Weights of a small GPT-style language model, trained from scratch on English Wikipedia: 2 heads of 64.
Each number is 128 + 32 x the weight over the matrix's rms, rounded and kept within 0 to 255. Layers, rows and columns count from 0. Numbers have three digits each.

# layer 5 attention output (transposed), 128x128, rms 0.42, rows 122-127, columns 0-127
142117159173054152182151107128118107067089065186181104088159133115085148114098178139183104121149067099115111117127124142061115139096206087114170133086134131130147105120142118115120158113139091152182148096135147169126103148131138139168099122126122112153090122140149130162146129170195081149044093145115112149117199118122107149131074050158100148165149105118128173159149146096133155117110
138123141068153110126175158123088142113128143123185171124102123145128181134106076129122124166126145151134089154157132146113081091164114187116111132117150122170052106151097115105133124124114128113129083118122129146124140139136113128131141152138120142143093099099069140204141094115094153106159119136141142148126072108102135163138143120120197187071114149107132093130169132119085082158175
082095154058059149143127156122128064124113120143114111130151194088133165119144131139148150152103117118103164075144084141136110136091176132112128143094148128165146126170105123079121125135127101137092172135110142064146129188101128205114167181092167117124102116122117069169154121155108125129172087137153093155122141072157183164095163177148112124090144095118109037148190200164122111116086
136122133090107138136113107059157135146165155143111145113086133127097057083112130110130113124122170158169143112113192110127086126115164127115057111044200174087139103147201137193086176132152142148153111136134108133129138156169111113101127064101081113148120112091099122186180197159086126117145190133144143129161105109123116172159091150152083146108139068150109146123136120133194142065084
118149161065121087106142097146114189054134130143194092060140145112099140124097111118128058152141161082105137111143161149175134151123144113088080081126109117201162173179143183144130118119107154117191113144082146112133166139104137108090083158144115154183125131064105161164109097173153136104152148104181146114163157065116107106112152128081108154091137136159097094066169140120115155154154
109119160080193191128094132115104145067128056149138138070085197117104103124116107141093139072164129136092073077119092168066199142136142140177139102106098156136112137126119156127105152157147157123125121141096110104139138132068132094118088142143100153147138141165158129115122155170148138115120183142126107115162133136101085136171149098096148158093130088131124101148116116208141165147196
# layer 5 attention value, 128x128, rms 0.131, rows 123-127, columns 0-127
101034102170110120108098086129166117154093095124114211122102138155109128099082166133143123119119129141142093139152176102114078111173141147151110129157197151098155102130175142144179147132155155147149141149111085086105142106168116159107140123119128156148103134141125107124150085128101072143140133145152096114113106126155126082086152098107173096101123140146158121114132099150131143095151
112125111154106147108104109122148142079117079105129073105109137124141110119114153142154058117070102098131117122136163112070152111166157100098086165124141114168168192113124075144152155136156094078156135130144157110092116082137169114086132101171130125088187177134141171116164104129144111110184100085102109165130152113086047109131125157196169185129094153117159204158131100154091171119138
106143141079151137106142104096094099136130131196126147146150110155166201109104095165117171128122085151038120190117059135091128092156123109125198162135087121116123138151084112133099109099056064153096199115155188120136133106114118113130122112138087110134140192130179135138115138114176142144181122142101082125129129143111131108157133092104186126141132140087098146155122142148126088159115
139190132188195127118104116137127120144105156153148140088079134092158138132081186118117152069046107098163115172128176076121108145134107159088145159109137106129135176169114133144092159151136096111142123096087084092124069107122163145170133127101149099110126105158115155114125144144128109180115144125102051148083112155161131103142123074084174148158087161133198074120175096172128134128125
123141133116135107151167139125098110160116122070140112100131115125096138119149140142092146104137074116074141190095091140137207168163139148065111127130147133083153127165112116181138100082142118091108219120156120141089113116075155125137153107104147125108113117143136158121103127140165081193105129174095120140169163124185142106155075069141092141083111112124093171110134138165119202098104
# layer 5 MLP up, 512x128, rms 0.31, rows 0-48, columns 0-127
160137143122103102151101072138113121109113128105098116084140165127150092148113122183091157119132164133141148148111129112129146155096109087129120127132081115144090120148132180160161110165162082143155081072084138098101160149143124146144134111169130154148154165174189141159186117135145150132187109139130149095120163140121105133096094150109085158127167054131100117120125116126119090096176
153110117116153122122043149116191148111108119106082156125170155166101159182130095128171109139100167133073131098138109140146106108111123125108135177156070128210077166092173183153113183220121127173183118130096088136142116100122143121072072145100089151106106079065129143155149148153112097081125154106105081139201171147108127126114137132133139148129094082149113171125154114112165124112142
152171124106172155081095174131096153106118128112104118184089201086071124153154109072121098125132110121184142075122150151205092147119129113181097074165133117108100133150116143177151078127100111155092126103065108124159154132166121118153126158139139104110100136062117182067151131144159126123149145142104199112117115130175095118082126182135087118103134122123093107127166130136161094149120
112169096128088201117087145106150167077158131122157137132131125161098072148143091155143108145089070208204134157107160126132112135111148199146193121091121111144108082131198110107092110118213136159135108070140133157181106108150132163124176106144072145161157138035081100179160115131126109110157068107104154145101084108134123119112094176128100074115127044141139140148100142100129101135110
116061106163170121077137156171127111095164142122147164126134091140165124170119207174141116108117109148186139044076117135146174070077136165098151082167107090147089151100131071135107174083150119153119111115133115082148118150142109144117160114140153079123128181132172128104113179086103105134173139179134068118123179136140132145116132152103099153109179081132178120160066043106128132102136
125150109121153132133113050139138137119147178172130153121139106149092112129137158114145135121125180110128126094114100143133131118122139090102097121105114115160161133193111182141128073102126116160143121111076134150070140109127083104099165144143116164117192147163112158163107174101107084093143117132112156106113145082158112112120162139090120094143112135156088131084133196073117126171177
136127141143112137171113112109086156092183188168178102128107113061138121159101094076110130145127048140150106138157122126118122088111145088119132162137138172089050167180171084081079091175094150137093131141154103129129153081139187182145165173124162140136089151157101128158093064135074105117117101167160130154152130105137173108147103128128175139097172095210145109168167104118029136142124
126182128089075152058124118091151138069154119074157168140123111101175197150139154139070102152102145113134105144115178120114130136129157143132200127113124122130157149139071132105161098144069152192120164124157101077085135140112125142170105230125096098127134112083125156084171122168084133156122116099111121165119162120088161144180085177114155112096114111138121142094150118084143182155087
111130153121124115134152135161126154109095193110157082118128101097171143066145133165126091130107188090144180142128178120140087177057093133125109124086103137182160082100118173211144126135191168165128155111128142161094129122164101179133160141140128108053097129165154147033083116122119159115124098132054161155072222125153166088136104117134123106080134083108138161146109127145142090117089
136086116169109121123115134153094162108111166133125132184109168127132169115050130107183112182097100082180128061131134102099133119125085076157132154135110182096164095145148148096144100145118113156141140120155157135207106158140138136169074126089131133096174121148105130117129112137096119119108112144076134198162119084131149139113129113122132097156117101109113175148133104162158169113142
110121139143149129133122110115123194135119157107155116138114189154131117125115138109162071136167101127117084118119095179162107150151033108062121127191116110179088121196097049152111084184148109089055133112117148138179117173117151132118205142088142083154174197087134099167135147162179145125104168124194139137102099143066160114166103204124113101140129134110180058084123139100166134097132
096132105144099110132077176128161219093087153155151108131104156087117177126133135124054071131139088130132118028164122044159155117136096202181174124101121117105157120137182156121105090164149180126100094131143124152126108161118173211092113160095149117105136131121149128127168095140059123166133131152105142144139146166131128183094123165046185046125136087141093134103122126078107102125177
094142151170119162120125100156155143090147130164144169125117162131126074097141084131142135121135137103113144122093150147127155180201161159097143166125119110136066175050081127152146131079144054134158140181141136064101111131112098121108176121135151053114118132105133091113166186124185143143178153122111109148128178116060060115143101091088119144092104126087125148157111142131153174163071
068108117172156140142078111070152132124186116175136152137106096200109078190099182134160106119122167185154141138101135115205147119111086193105136131104094137205081095167115184112047196065130144158136053117172188126108122048100091142153157128124124138135105158061110154174129144163149166120109111126168110125032125123112146110063061172149095085131128104056120158100134093130082161168223
086113152128210105144076097110130135112130112145136121156108159085161086117055157143136138110157170099121135092150105133150152137117114082102092081089183136177128087113145075142216151118160154164101107105091119140129149106138160104138131059105145094104120100179125119140090126118148142091145157081121147103129127133120103142065185147090150129153150153161147174117170134150143117144087
153117081134171124074134123126102114141142170137111129125108171109043192103142100091079111170129130140136123152116185163104117087163111158115178124080091107139053075108097156144152141106123141171130121178078141094101093135152118151153114119119171153091116091105125085138115136209106134139138166139149118188123103164112137144108155138151136153175131081142135154132224147120074104081119
150108094106114137088153180108142096090114175150153146183115155131148126161126090086076122157130133147163081164168183144109127091146102102085136131099156180145093134152125120168123128157117135132120133090132151142167136116108110119149127150144062141120065089079081169156131131126124126194077123132147131100116129114166130075184176148170141138132078113138128127140124087114145133131125
139129091130158129104097124118096111101123098151149131156112177131160161190100089185133097109045129112141138147129116153172141163126142106146115120139066142184151059080161099127081174151107133152114124089100111181124135149066158148088070109081096109118078114132187096144123140111097193133146186111066095132099149142194124138052150124190195064132147171112171161048139144145174145147124
124187094154150103141121143129145136165090138115084112112095151141116094124088160124106077121119117075140086080123105088163127119088105080099078196148163125124146128150122151131119169132140156148165094108120115091097126148160112159135149111155096153151143161127172105119154191138084161130125111207165197139070118197152090157122126151069107078120116169136113133149122099085215119141137
070132130184147141111145143138134206129120109141137123171134152140085154110135099148117104170100122141145105106148124115171162106164118092150126133120117091084117128220131178127090091170133093128085195156146100176132178088095073105100139132168116152058141133150176103096171123063104100185066163116096101160120183121146153180116074155105109096141163155071106117132065141142117179095090
163114129138049148097109184119124130138098136098123124126051125093149158196114093046157108162122144120103167181106138073155155113178110134156120120171126117205110164142164082125148139120110133205091172111160116132130148118097106134116137149138153098137129109099159135084198045103107126094169206099040146140144155085124153128141063143136135143098151185079095108123154047098140149134174
130134148180124105161210216088164159102184191054119173178143115226137073162083072111144126085133146171067077129142118109119111133147040141149101224105144157073049168109135117171125146133087094152136092193118101113100101175101105111139112164102133122127088119105089156172171161052147122105143123148142107156112160113095111154140093112151062111140160135127096174125040135123132175123100
140144139171125185088175094099107148108187144087118151096156153121123065120052140134133163145111148151194143108155118128106156115166130141111182075133160075175112105099108112078160109138133165124098125175076096036137105159120139131169116158117167135078167116156171126117155154141109127114088105112160125122116168132158121157108076156124105112113126100107113115145135073098125048149175
125122099123100100199161102085175121130140113166166117182137120132120108116136166111117147103144140172171110159116121111153085118074113117123097125122135144064098124146101070138128117099136110103163140101100127100141123140118153083070134142112173142165116205143116162111180137072103143141134144081155164087134153080136126126162073144167104118132134149121129148157091206164105134145099
164098199068158143156107083128134139123106103103069104177095180172082173144112100130115073056115141113121114141135089147121159108151161147143130166158118171110134131073140143117086181143172103167116135166091098061163141152114162138102095131101074112073066139121189150172125147120090114158081180110156116151152126145146134139121151125139130131068145121160136120142118146146106137106129
151039099084081108072111162149126107147126134152175115118113071181093160095095106141078138158076136083185152158138163098126113128113098098116110132114155157086103118100082179170192090163106134151130159098138144112097130157064157186123120147125099104175104113095247201168116123112130168139155175167130108153114143075116153126137142184119092118099128086152166147079120060186172125142117
112107111119171126081149122045126088188093124155134164106168125077109141100174114127111127078129123170129111175107186105135141163152177184125128172158097124162138145156100121121136128164149145085077087111102082066108134120165137174169126089059118143156074159121143165061116148134098120187142167115109075164134169177151132158062094126141135048140098145130157095167137094102190075115155
131073074107133096093120132158145121114137085113163133123155130145112155131147126145144171105130157093129175161099147063152100160054168134147097162142138110167144120064081112099126106089182140143148167118087119132143182113062143105128130112163134108176134124167147160160129134062101103176139172142050126151138176096124120155130112129179153162172163134074083134046114093074093178162087
173147161121161129104158152109137153068153139094129166094136156098120123122082128100162133129116130160169129102164199141133162121173146164131119079113132175119087064179123103144123056134140169143127155144121094129089133110134186124170150162067082109121149154118095122154117132216130097074137088085131166113132101099153134104130139077105140128100059093150124173132161145091125099088154
157186086115097143068135104144149129071133116164126137149123148064125128143115061103117114090128173118148108092157165065170096138075120131216166103131169163116163112121093143111119123136053122119159148145133138126062134139129185178125074161161058101149066121077125123149161111122100109199170110168122128145102200180158159155111119121172157118141121137150113131117146092055153143126144
131167116106175093123156123158171138153192135189184138190124132144136160128114096151065183076144169119157139123114118094076155109119088131131097107192140147114118182113086163100085124181108124148131127174115090178081118108113099092016136049151143157106180143074117154069132102084164146150106148220081126100124120110104135113132125103111161117153078140120117136125097120118167168125134
053172120097064120128077109074138133108095158124129127151097132106136182132147142098141112173068135188129151181134106130108144096091142147185121109166149138170083115105116149103100121133109078178187123138120177101139178170158096146121173130141168138105146143122116146071151114171139210103147162122114127177093117067132122164133111117158086123133075119045144100164076164111169097160095
102137045129092113103136155110103126115157138098124197089193101076139127176167156077148076081163132116144105094100094132125085149164073120157187161145156139136131060100097177020200104109146110140129144188103149127130097106099125163132174156109143095152156129141086123119111159137111123134087087132124118160132141111102120160097055131136176094140099141140109132161172100165150148151141
119102152122089119195128094057177054180150166164145189136098143095212120087123138147126088117162115094161106113153134127198121121123110083168112111057153124087120088099128207069111099083051114095225103087126113118111102122134152144117189155125183139112195134196123140141140081107142175156099131118172081129110115140080146204130107180124128186129118140071142069129103185121125082150102
149114106156138158121099146127124186123116149175108051211101155097173133128102087105117160129130108110141164052161118157159201141161146087064138077138151116167098159086074211088160157165165129138129121151119152115108156102101116164115123083136096117157132139165097107204123123106117121150117136148147115126182117100146155160110136149120085086142113125110150126111155092065162128108118
094143068137141161133106175074179126178085152188114090166097163164106119153123087078145158144118103135162111148100083087115093108188174181126124108165048111106143106087054134118134064138170129161078089135145118117189081136174142149137138175173157161133114105116077133124164155109136136157121055210172065114107142108077148158114064138142124102093143122141142129075124118092117145118125
157132100068144163141143132086182089214112156144133161113147163162137130103112158104097141122162121114151070114084118137111053157151099155140104116125093158092134104141157098106125110099117103163150150117099127135115097133119098116096152109104165109126149113045161119094167190175167048168138159127170142181136097100108163122085138108096171151104159117157133138100196115111192142068120
118153125151122169157218157148084138104117169130163103137152111060165105078102145118131129161128142133112119180111144070130078123081128096083139184109129128130114101138088094196098083143134123136084111090110122118132115147180080172116173182101090147152199124160173093123145143115140155124164095139097098164111138078146105143132076139137114094160158153107160123096159111145133198127112
108156125104126166100148063079139121164177118128081166051099158124112138156110145110185142106109158149162161144119132129099157157165162079119130104105158117167113128111139118152171086144175047151108106120137141121109079095082117115170144152109123126123090134153147108123182130176115149131158131126119079141111117159121152121099118123112142127129132156108163176077080137130118082115123
119140147133143129139110153130126151090111074172158167174140124096150190119066090110139070172088076104083178092134155089169152181188108127084177140136129144174189127092096172121136079105125139106086129133156145108095094128142150110107125118149150145120123107107118129135123146093092113140105123044144078152104175128141106074147107098184150134150181115160120168133135127175135148132124
161149186127153075173129175168178123129143101078121092108145148130174091129106130089162091142134127126121132084136108087082096115094110096170185178136068125108129128115146121132092150139129137126079121146158087148100132133135184196162158142120076082126168127148141147134138157116127117076148140111101105168129106082091150124122084168133125171178065107091129148137137135109135166148101
109205084149157173144141129146183124119107146123083151128107098120123171088164125135073124117104115155162166133144164059165156118130146054078133164139160098112130177128096121121135104128190156108169088134141114088106093156108096114130123150131163106110152117160138102120143180160159114136189091107131092061161116094117067144071138041120102134201095119087096162118167193075085137193146
129090145140141154163167105163162104128149159121126167188125162144123114179148131103165105102127107122121173141081149104121101143172119132096086136127175061100160133153073079087054143142118113153090160166114140136158084172102128130102166137184119114115161149125167139068115063063117093173112146103108132137119111145092084136181129086110147095117095097072181131090148138133151146134162
096109105092118050112156222200069116134147114132136118100120123104104144145131119129103175185134139094148197127231106117186145134105131123125188169097144116101138170150092114104111127105071152107127103169128070063135102153126124181074115148139111160080104140093178150183124118165114095123089124134155072195072094087142077136064102118152119175132071187147172125123143163112142116137117
138110107151147181165155153170140068190117129162094113083101123090122175120152116097109150104162130180151147109119139098133100116156079136146100185110114185100088108076121120197140086125072103085119128117105102078154099132120080166128159162105150102141154107138085109085172133145149174131120131131143164118164146132131146108153115123101137114133067141183162127099116148146085146073143
139153116124131156138146141082138100134118139144047185072120161114117081168145168140176138177116140099131139099113176130157123106094089071101109124119131162037150128110167094123081131097104095100186146163169138127134120148113157110100168166130098155101151086110172108115147096157116125123129145117193094147154139142131125171176124112118077113168000127121169164094139122180094154177087
162092195084131172106155151094116136115146134106152143149132091098112137110086042193093154077116091111148108122172163068148123131102163045117052136143135139123119124141120131128192151105167130122159085099082125100082130124091173129108104145127135107196134127142152149172193184122043128106122126136145111136115164150086115137164147109175079140174129151150106149142122080101165141141164
169138147148148095116109133142155143144118204151087089097098163153108153103146084123034116098089146181174140119117159131176063158180097165091114143081122159109122103124146146118135115114175108127100080085110104104139074170135129189119099142061118148096162051129130136100155158188079083164131181188152053101150174103119165152096108100129166109090139048124162110150165075105131167137165
164144100137109122117135144099099118096116078124109131120135151130076142118150101130102124109080128162158068061115186132157137125144122110204123157098115094105109148117161154212096121167163100120153133156161110072132086085145037157114163126167123171128197168141138102133132172132160092136137058139149127107096127159133114160155126131146123175126124088187120168126092090138163104109159
# layer 5 MLP down (transposed), 512x128, rms 0.158, rows 0-48, columns 0-127
105125121163114096094141131156130164109125094135168169141154108161158137120158132119118150121111077084143102140080120133115093117138099174151118149179174113138095168072178132113130107104126141052103138115120135134143169105130155154124147176159164113110136168116106092160096152153121134116129121106129138116139125154071158116157134166128114103124148216095124116110117099118076108080129
223098161134175156155134164126130169150127124112178109120166112132106110142046079150131176139147160149122126163112184162130091104078128109096156125089138099142112196080097101122125118141148142111178127142059150085126138200095134082120056098131208150144190134105117104057133096103178112130141081116153188154103159102099142091168136092139093201143080122112147116090142108145040156084103
084078130143104088178136099123145151146104101086103124138098128125193132117125194114178137133178111125092098122113171136120107149143110148139134066073186161132085119134118170142151158128111128064065085069088143148112088167151161143094094108122097150146121082156064160124113164153200142137155132153160157137112125126123112158149091161104113141147115129148140135096208160119120128136087
063092170112137125086131143165119143187145097137115151167047125102124137141173165166117166132134130158110162117099123105171113105205168145058140101117156144143117121116151248128139147163096097068066145138099134089160154086048146130138109091163113122168138154104117139139157098119147160199103137129141141033120103158108074182130074088110131109135125173116139116130108086138132141135084
105095091100127116120131095104127183103122095110131139113162058159135119173096102153157074092139068160136111169134116148115086100160129100161166068084150140128129115155170140166181144113103151128195068105171109122202126082140073091127107104186104163178102130112139115132146119091142093163178112077126184130116175144168156106110098089132157120181125154142136100139123086141170124162135
134098123123115119138113127085147093145137093142128089107119172128149165109132120146128142102092119143111152138118132127096071104128127125165126099124096128081102127112161139095103169123081127090118140139233109119200134130119130156172104097146137098137151114101149151137105130121149167157098114114133152142120080172115142133081128174105177136136098144168152124130145088161154186104139
159118167136157149144170113117182127067125099159120138149150144147174122054159175145043131113170117069134109103160159103135093109179119096127158146082099151104107155065076112144121195081139106061120159183137144107117125114116167111170097128090122177139129225137085151144131139144143122137135138140162144150095151081120151158098081069138109186107157109155129101096169108072109115091107
145100138104154101127120089177078136153103108174047109099121145160150097097137169137136171076109082135112145111101153140062146130127181086157069163146116119086117127158168181110110133141153174096155173076127115126188121139126110141139171123132110238147083088143102125138097158190122156140123172112158092184112128127175140131104104081149087094137125137142067114132084153120126123099153
169123072128107152153127177137102148123086138071156159161158112124117066130166096168180111122118078129174120099102102171166160157065121141093131091177135056130126138097119109181169146114094063156153152161178144088077102048132154128125083157144142173115127118150144217159155164150187154109139049120055079137109163147185145135155072121150065084147081144074105148107125119193093125097123
159098127094165129037115114122109191167186116104162117102133176106102158076123144109098139130103111141159161148116098147135151136130188070151089075159129066158133158139119141153159147118173122117105109174092116166106128091148132120156136113135221164139116152135043151162131082127159112112128113080105113085115129153138070121100141125107145142101120112117122183158153116147146155151052
169046133133094150175147089097110077130128115134128154158144148151093110111155094103115174153132170053092151140066149116122073126171163055133174148139089113129156112140140161111131157070120117115047102131141115122177146162109143184108145108122116112097087119130106091122136157121148104113134210088147103102145145088170136128132099115147101163218112148177118128158183078136133137178130
118116176086109108171163150191131110060171137100104068100145204077117178113157135105110090108066166144120095174136161147099190122123152106117110120136112170118172085131143036081119137121144184165115109110151102091118132115097172143167176156105140102077137130143144124039114137112124131135098141120153130126105150131229165192127127150088138174090178150111127107169067083139190137050083
120115108140136139124138115124091165107103120131109128134137173137152151117107167157113125096158106127078104127142031123100140085109070103215117166148081114142053137121155121071125162143153166151127106085116156130135099118123127122156105068146189157152124156099118073169082127138069128100111054120182135188145145100124163151127128135180199143177186158140156116145110136121163080092144
084143132166090147098123163147054100178110106079153159168090115128114163114097147162123134186175147065099121119105164096175071121154073152144099118164106147114122152154134200187156189178063121000110079157179138177188139128146082144129104135153149085138187145105154118147145113123180160133116148117074094150116117075124086126128137130117122113190105149131137132078098153097008105162156
142158183112106128152160151145158168088143131127111129104143116167125132102113160124202131137135127131124140106122152123091158116105123153099162146084152117177115139133178192154123136126112134079055149146164140132176108123146147106115039127090140067143159120127137107120127123137137149129124108121096144055153048095132095091193087115153148118155101127114173092160133074145101116136076
104114149123133126162097115112141152073179101119131159099066090146187117141139098115154136119115146115113130104156084110156111144174186170103093153097140137105034170154133169151112129104156130000134144113137111140140144162134116098111119131136118141145133150095138098139116167113164103124099150147101119148166140121105158098228126123121163120119143034132118133112178114159143179136082
074099138084155110104141100085126168167103136129099147120161131117070123140144146172084129113126098144131133162116092130130153098097128119127141128135121142110118173097133171123123146109137148074084135152166173144098091136113106072123123196112187149160119101110056118125154099112141169077085176106144144134172100160130108112194130153135171133184105130150118105147163169114175087065171
077177117125080154158214172166143153144157164158096123129170109095126122173126150143143153126078126114147194078191065083092086187073064102107121166114079123124135071123107062166137093129107114186161186130123188168153121099091142093106082136137129118149105081153143112058170147131123191088163162114112110072054196116167157112072167141165167110107135135019168120220026194150109089116158
147092144152127123140131074104153109102114090138164107138113123103127093122178154190083176129096123106148099157121072184132080139154165129188170141126147180167090181134089212087111134100129116060100148124146077111145140121120131115115155098155102123211110144096163121129134132137119160157099155099093082070152061125098170132127119181130121156094130157111115103118219150143092102158065
129135135095154119135136114141160096105119114045125128134086131097129124123151082146152094188149135126086192093175123114106149143172140117099168135134127124082184100097132128097150176093142106194088134152170160106149074084089077126150099169087140150136142127132100132087112157098171146120075161170159120078143189079143137136148147185040142133128152079085146196130143161148118116139106
111181113134097104186068102106152062154124146127122158106106167143139129089095162130088095083098131134120198113079162126097192106153126088143105163131157146118117163114143140102165162096169124121133171071133103132101101146070113117144135151096101190160127151213122127172125163191073134103084147047134123110131180184152118169138161067137141112141094178112127082084123181051140164103123
170139122169144133049152149171153123117056137185100184152149210191121112137078138120083130093125211185075122084202153092091115093092072114186130135141154178128062143111111128124173115131120099064149120165085142082113136207099075145139045121093133186172125139123098125236175152154119185138097113105093157150164101134090115131096076121147133080141129130143086137070116182103053080177137
136145137130118119147149115137108095097114126167149141100077120130124147157210142102144089110130071089164109083086140124157054106133185155113143167121111097099122117124089121176134117165089118058121164064098126096074125121152133091113119123157129138178154115135117127128114126066134132161132185117096230129123098177111121125144188124107147134134135139153202143182130150119100136127147
163136157130126119091124108181101148148087121127133137088128113143059120098155132148181103169142095130192148122140135184131106114115096164091153148083171129133134092126176063152150170104128154147130108149084211129148122116097107166133110133141117153084093122055109147164104084135120143108115132135144104137157194115119141094155143117094195083144139078131124100086157133134121088093170
147132166096135129127137158137114074173128119111153196076161073078125100126132125134186102138101156148127128104132104099200049142163120134133140136124115153098155084186056159173155118088120124159125111129162180160120163145080167136123092128142175160141122190062152156108149106106174103135113086119076129092122100125116122165107097131160142083098176146066127135081133127148083150110129
133115105110175187074135117104172087170126161162095169122138111194118161091181101104098186118224133123100122103085097176170138091157084085179081148185119103129137166164075156154155121128114167148079120105140144129121166056154166123132070092080160077141088163114158103154149100143057144174110063146093126066143111122124131130081123067158168149119196121114129072096184170104164163118070
113172170141121135174157114157140148124113149116135080122163084171117149100106152132149151137160106116103131163154053126072144067052142134171124050124141128076052191169215087103100041176151125080092154120111110147141162133115116102124135143168156128141101178081106143143128125126118146100120126122114152108112116193135126063162161176082155165103119119144132141135124184127125108155059
139073147147154117137164166125233094150107114106091144133125161092097116108130117135153101187195155104114170136131118135102112073130140145100144139123084162087143139063104185121147150156127108130119139127113113129169118146132148140140138138135091086109089100152204181086142148150104132118142142120109103050096088137130150102081106115158155141090124126182128115076155172088224131087111
108156143145163172129136135144121100139127107096007134146121132098131130193197093109133110103184102083109132111142117152109117135102094159160106164084087184152184114089104141158145140143103129121131085141123166125169108117174095130127100101121102150153103067106168126113089142089174152209119142137167132097111104123148098130073148115142155080139197102109200122137147076141186097121121
092142162130138119160151098141146134142149135126099122127096137166112164131118188129192152099092133139156152152109113144059118127073196105097127126103085126165116053146113145153167110104147101092140137101183158088199120239148141165178108100059089103135101104167149057086091089155134123141139142171127109123145121118091097097086132150134152140124126096163107109124157172134157079116116
128140136044157152129106131141131181124138162102110115093160138177162106146092183114116108167108186153129193134127134088119116122137129144164139086095160111129108076169045134116136088108091125079130111157071123132150107187165191138107080055123109186149145120111120138123089172056120171105152162149103156099151089108070070131105100162114107052175107169154127169157198109151117166125168
063138175158116091130133160134121143115172135125112121131163124143116106113133111098194125095065138120116103221111062134158131171145070155123126134075124151202123083091151137100101100107131150097153141077148197168118146163089111142121122146132145123160052136144125063137131115116116143130086098139138158089149146160175124146139159088107114090114151143171157151123103123044129136157161
139137174104073075110133131156147085211097116185078141089082098173125131103098126107074135124124129138118107089139118103122175115157131129152131105105121148125090189144148112189114126137163141090132108086093117134168118122095121133130087153175051117119110111068145130096148159173110157118157178103150166149166115160106098156127153095172127182178117129145153083113128170123105120151144
179147147122139214121148126189103102149117129122113172144062091176069121118102136165132159148089088114124114103122127151092106082088147150150128174141167100128081125130088113103147111215087117146076183070157212208131151211135079118134131063157078112136142120130089135135125174083046126133188095086059109152166129164105170142111117112158123127142142043149150152103150192133068086096164
148094141079145090124120152127201077140177118136182126153132128108154097171144109152145122156154097121132115109097180116098150126132167145096184139104137170119200074126105040192148070101097100114168184181150139169086153137129109106141139110081218060118070171122073093155112087093211111101097103122116154117180121110159129124147126112120157144123148026113112187161120129147098114107091
125110113135115147087083122128100140148139090130126087131135136193119112094092099143084175132171119070148119137112137104128146099145188219102144092167112084143171100132133107141121111141139161143071083085066128101150131124201187131139122103156139105158160174150103142106148133131134140108151082180143159086113100160175088112171074123100159082091132144150160158084150094108128163156161
142141138122117119115119105118147161069091139134116117152100138140133107139168072113160070150113146141067135158153173138097164168165110170120145090089122109153127155145172180131057122125116131166080105161181098171050145124152126139109086131174112123168120092152128098094161105101075117169122151052171064099111153159173130135146121132141100134133121169052145105186165127131126111148133
095155111137196122101130149098128165164146109163130160168183106104140040118113077114130130122171168118115137115077092146105119116176093141146159111070115164121125127151126072170111104129097175195187081072111152142163183125160105105123092120096150176159129124130161134130141092083141133096145104135117109138116136151073102165106120160123137112097184148086114190158180077154112060125109
128144095159141105109155089149102184161063180113166085095151090171134118140124126122124150130140146115131071125115154138157096100113057165168124121115129103128088121129183140150115105121071161072107104113123146111101137083177144098092147145197161103120106180122082121122069132065174114092158148112207160156130158118163169144155081100137130122122137143130095182146151090134109136132141
108138129144156109139142126148170160153061155089073067177185144138161102128124094078134080117097108118113195162105038088123100121042076111154183136163109126129124161120182151102142121119134123111152127150104163152107136148171095144096124125128111166131076088135128104121133139118191104149146162149157130109171103150149098138099192182131096086127135096138173121133154101133149113123124
125134097173151156140144150121095142175168113122150108128097087107133063173092168162122172142147177123112106115100111108161076117123169149128144115140156134111137145140078143129126133116129131100134078185145119128129151149126178080133105125124160186120091112069140107183148169070131115131111150061087131076145149102113116127125166106142130203133103100133127101141134108099150101125122
114095179113117161159124103078106075140157171131155146157091121060129085113104136094142132137064166133135130201104141169150128122117152108169133139140146162098145109113055185124138149154093071064102137138101142090105108178142104091135141113135147126129091138171121122165139171126079119109082191089147089119153166098125158114117151139105098136119157162122183157154153148139104083141139
108139085158226162082169144186189153119163177115068120070130173185198162120103100093103128064128092094167176120134106097136124101159114085103091135112146100137121112165137177139089136157121090100163152095146094139111115135114112133073092109116088127156131139159101134141152062125154114130141102154143143152117129101099104187134147156124182107124058117108111144117157210135110127121126
229141094117144130092085114119121134129129162104123143145055111157109099053089146119104109112076145172128162173072166168125120127151173112108097152147151105111127082125147235115137127124207107082156119146113161123135137127113189093114101129159135161147142139150106184160075092156152128182107142121105145132154060124068113098140117151131117115141161177089081131113145134112156096082102
134090137122112089122126140135166156126160144100153128100122166146174134126132136153142099161172106123117136102118167141087103146138097129104135125150135095155152157107139115137104161100192142001131116114170111153118105126144141087120115131111117153132104164108133120165112095119109117147120140120101152166129117123120095132105146125167112091089223119115095145145104118102115113210127
149136145108160097132109078151111130128151092101178115164129097120165145122175107118121157158093139111099173125106058088073157123114191138110139116167129135163153132112132172172188130108123156067073093123123152139075159174109103124118113099180125089153155124133098073160141140069135162171136078128067157115185135096133108104149166137121182148114174114138134181108065097093103087154143
087100162172127139142099120098135125157094072138124142133125147175108116168140110161118105118107111139139122156036096102180111158195113134132113083139129218121136184156156164133130146064126080086129132101115130114112159150183158156110103152141109156149127163150136146146080151077088092145079141083062122137156132108123101100070138158121107107146183183109155169118148109185126097122065
131131173115088051189101143160184104070129091155142127105135130040137100129134170094121146111089167092126140213120142140170118155120175154061090116115131107147100170129207209117114117089164140059172119084073108079083093134137109199142121132177081122104113189136139139122092157110099096188096147107188067130133162154153105145129164142124099061093123190122130120120177133188145104148080
127087098105162127214141113105167119157096184152119171168120101138133143092103140130134155119110103119113121193054141159104047070041169157112162072155128155168120105111158158079136105086179096089086134167150143129145112102087131157092148133159091154113131081104209165154135103176123097149126125094070150100137100105119147127150181105090121134138179174130123094114163178142174147086110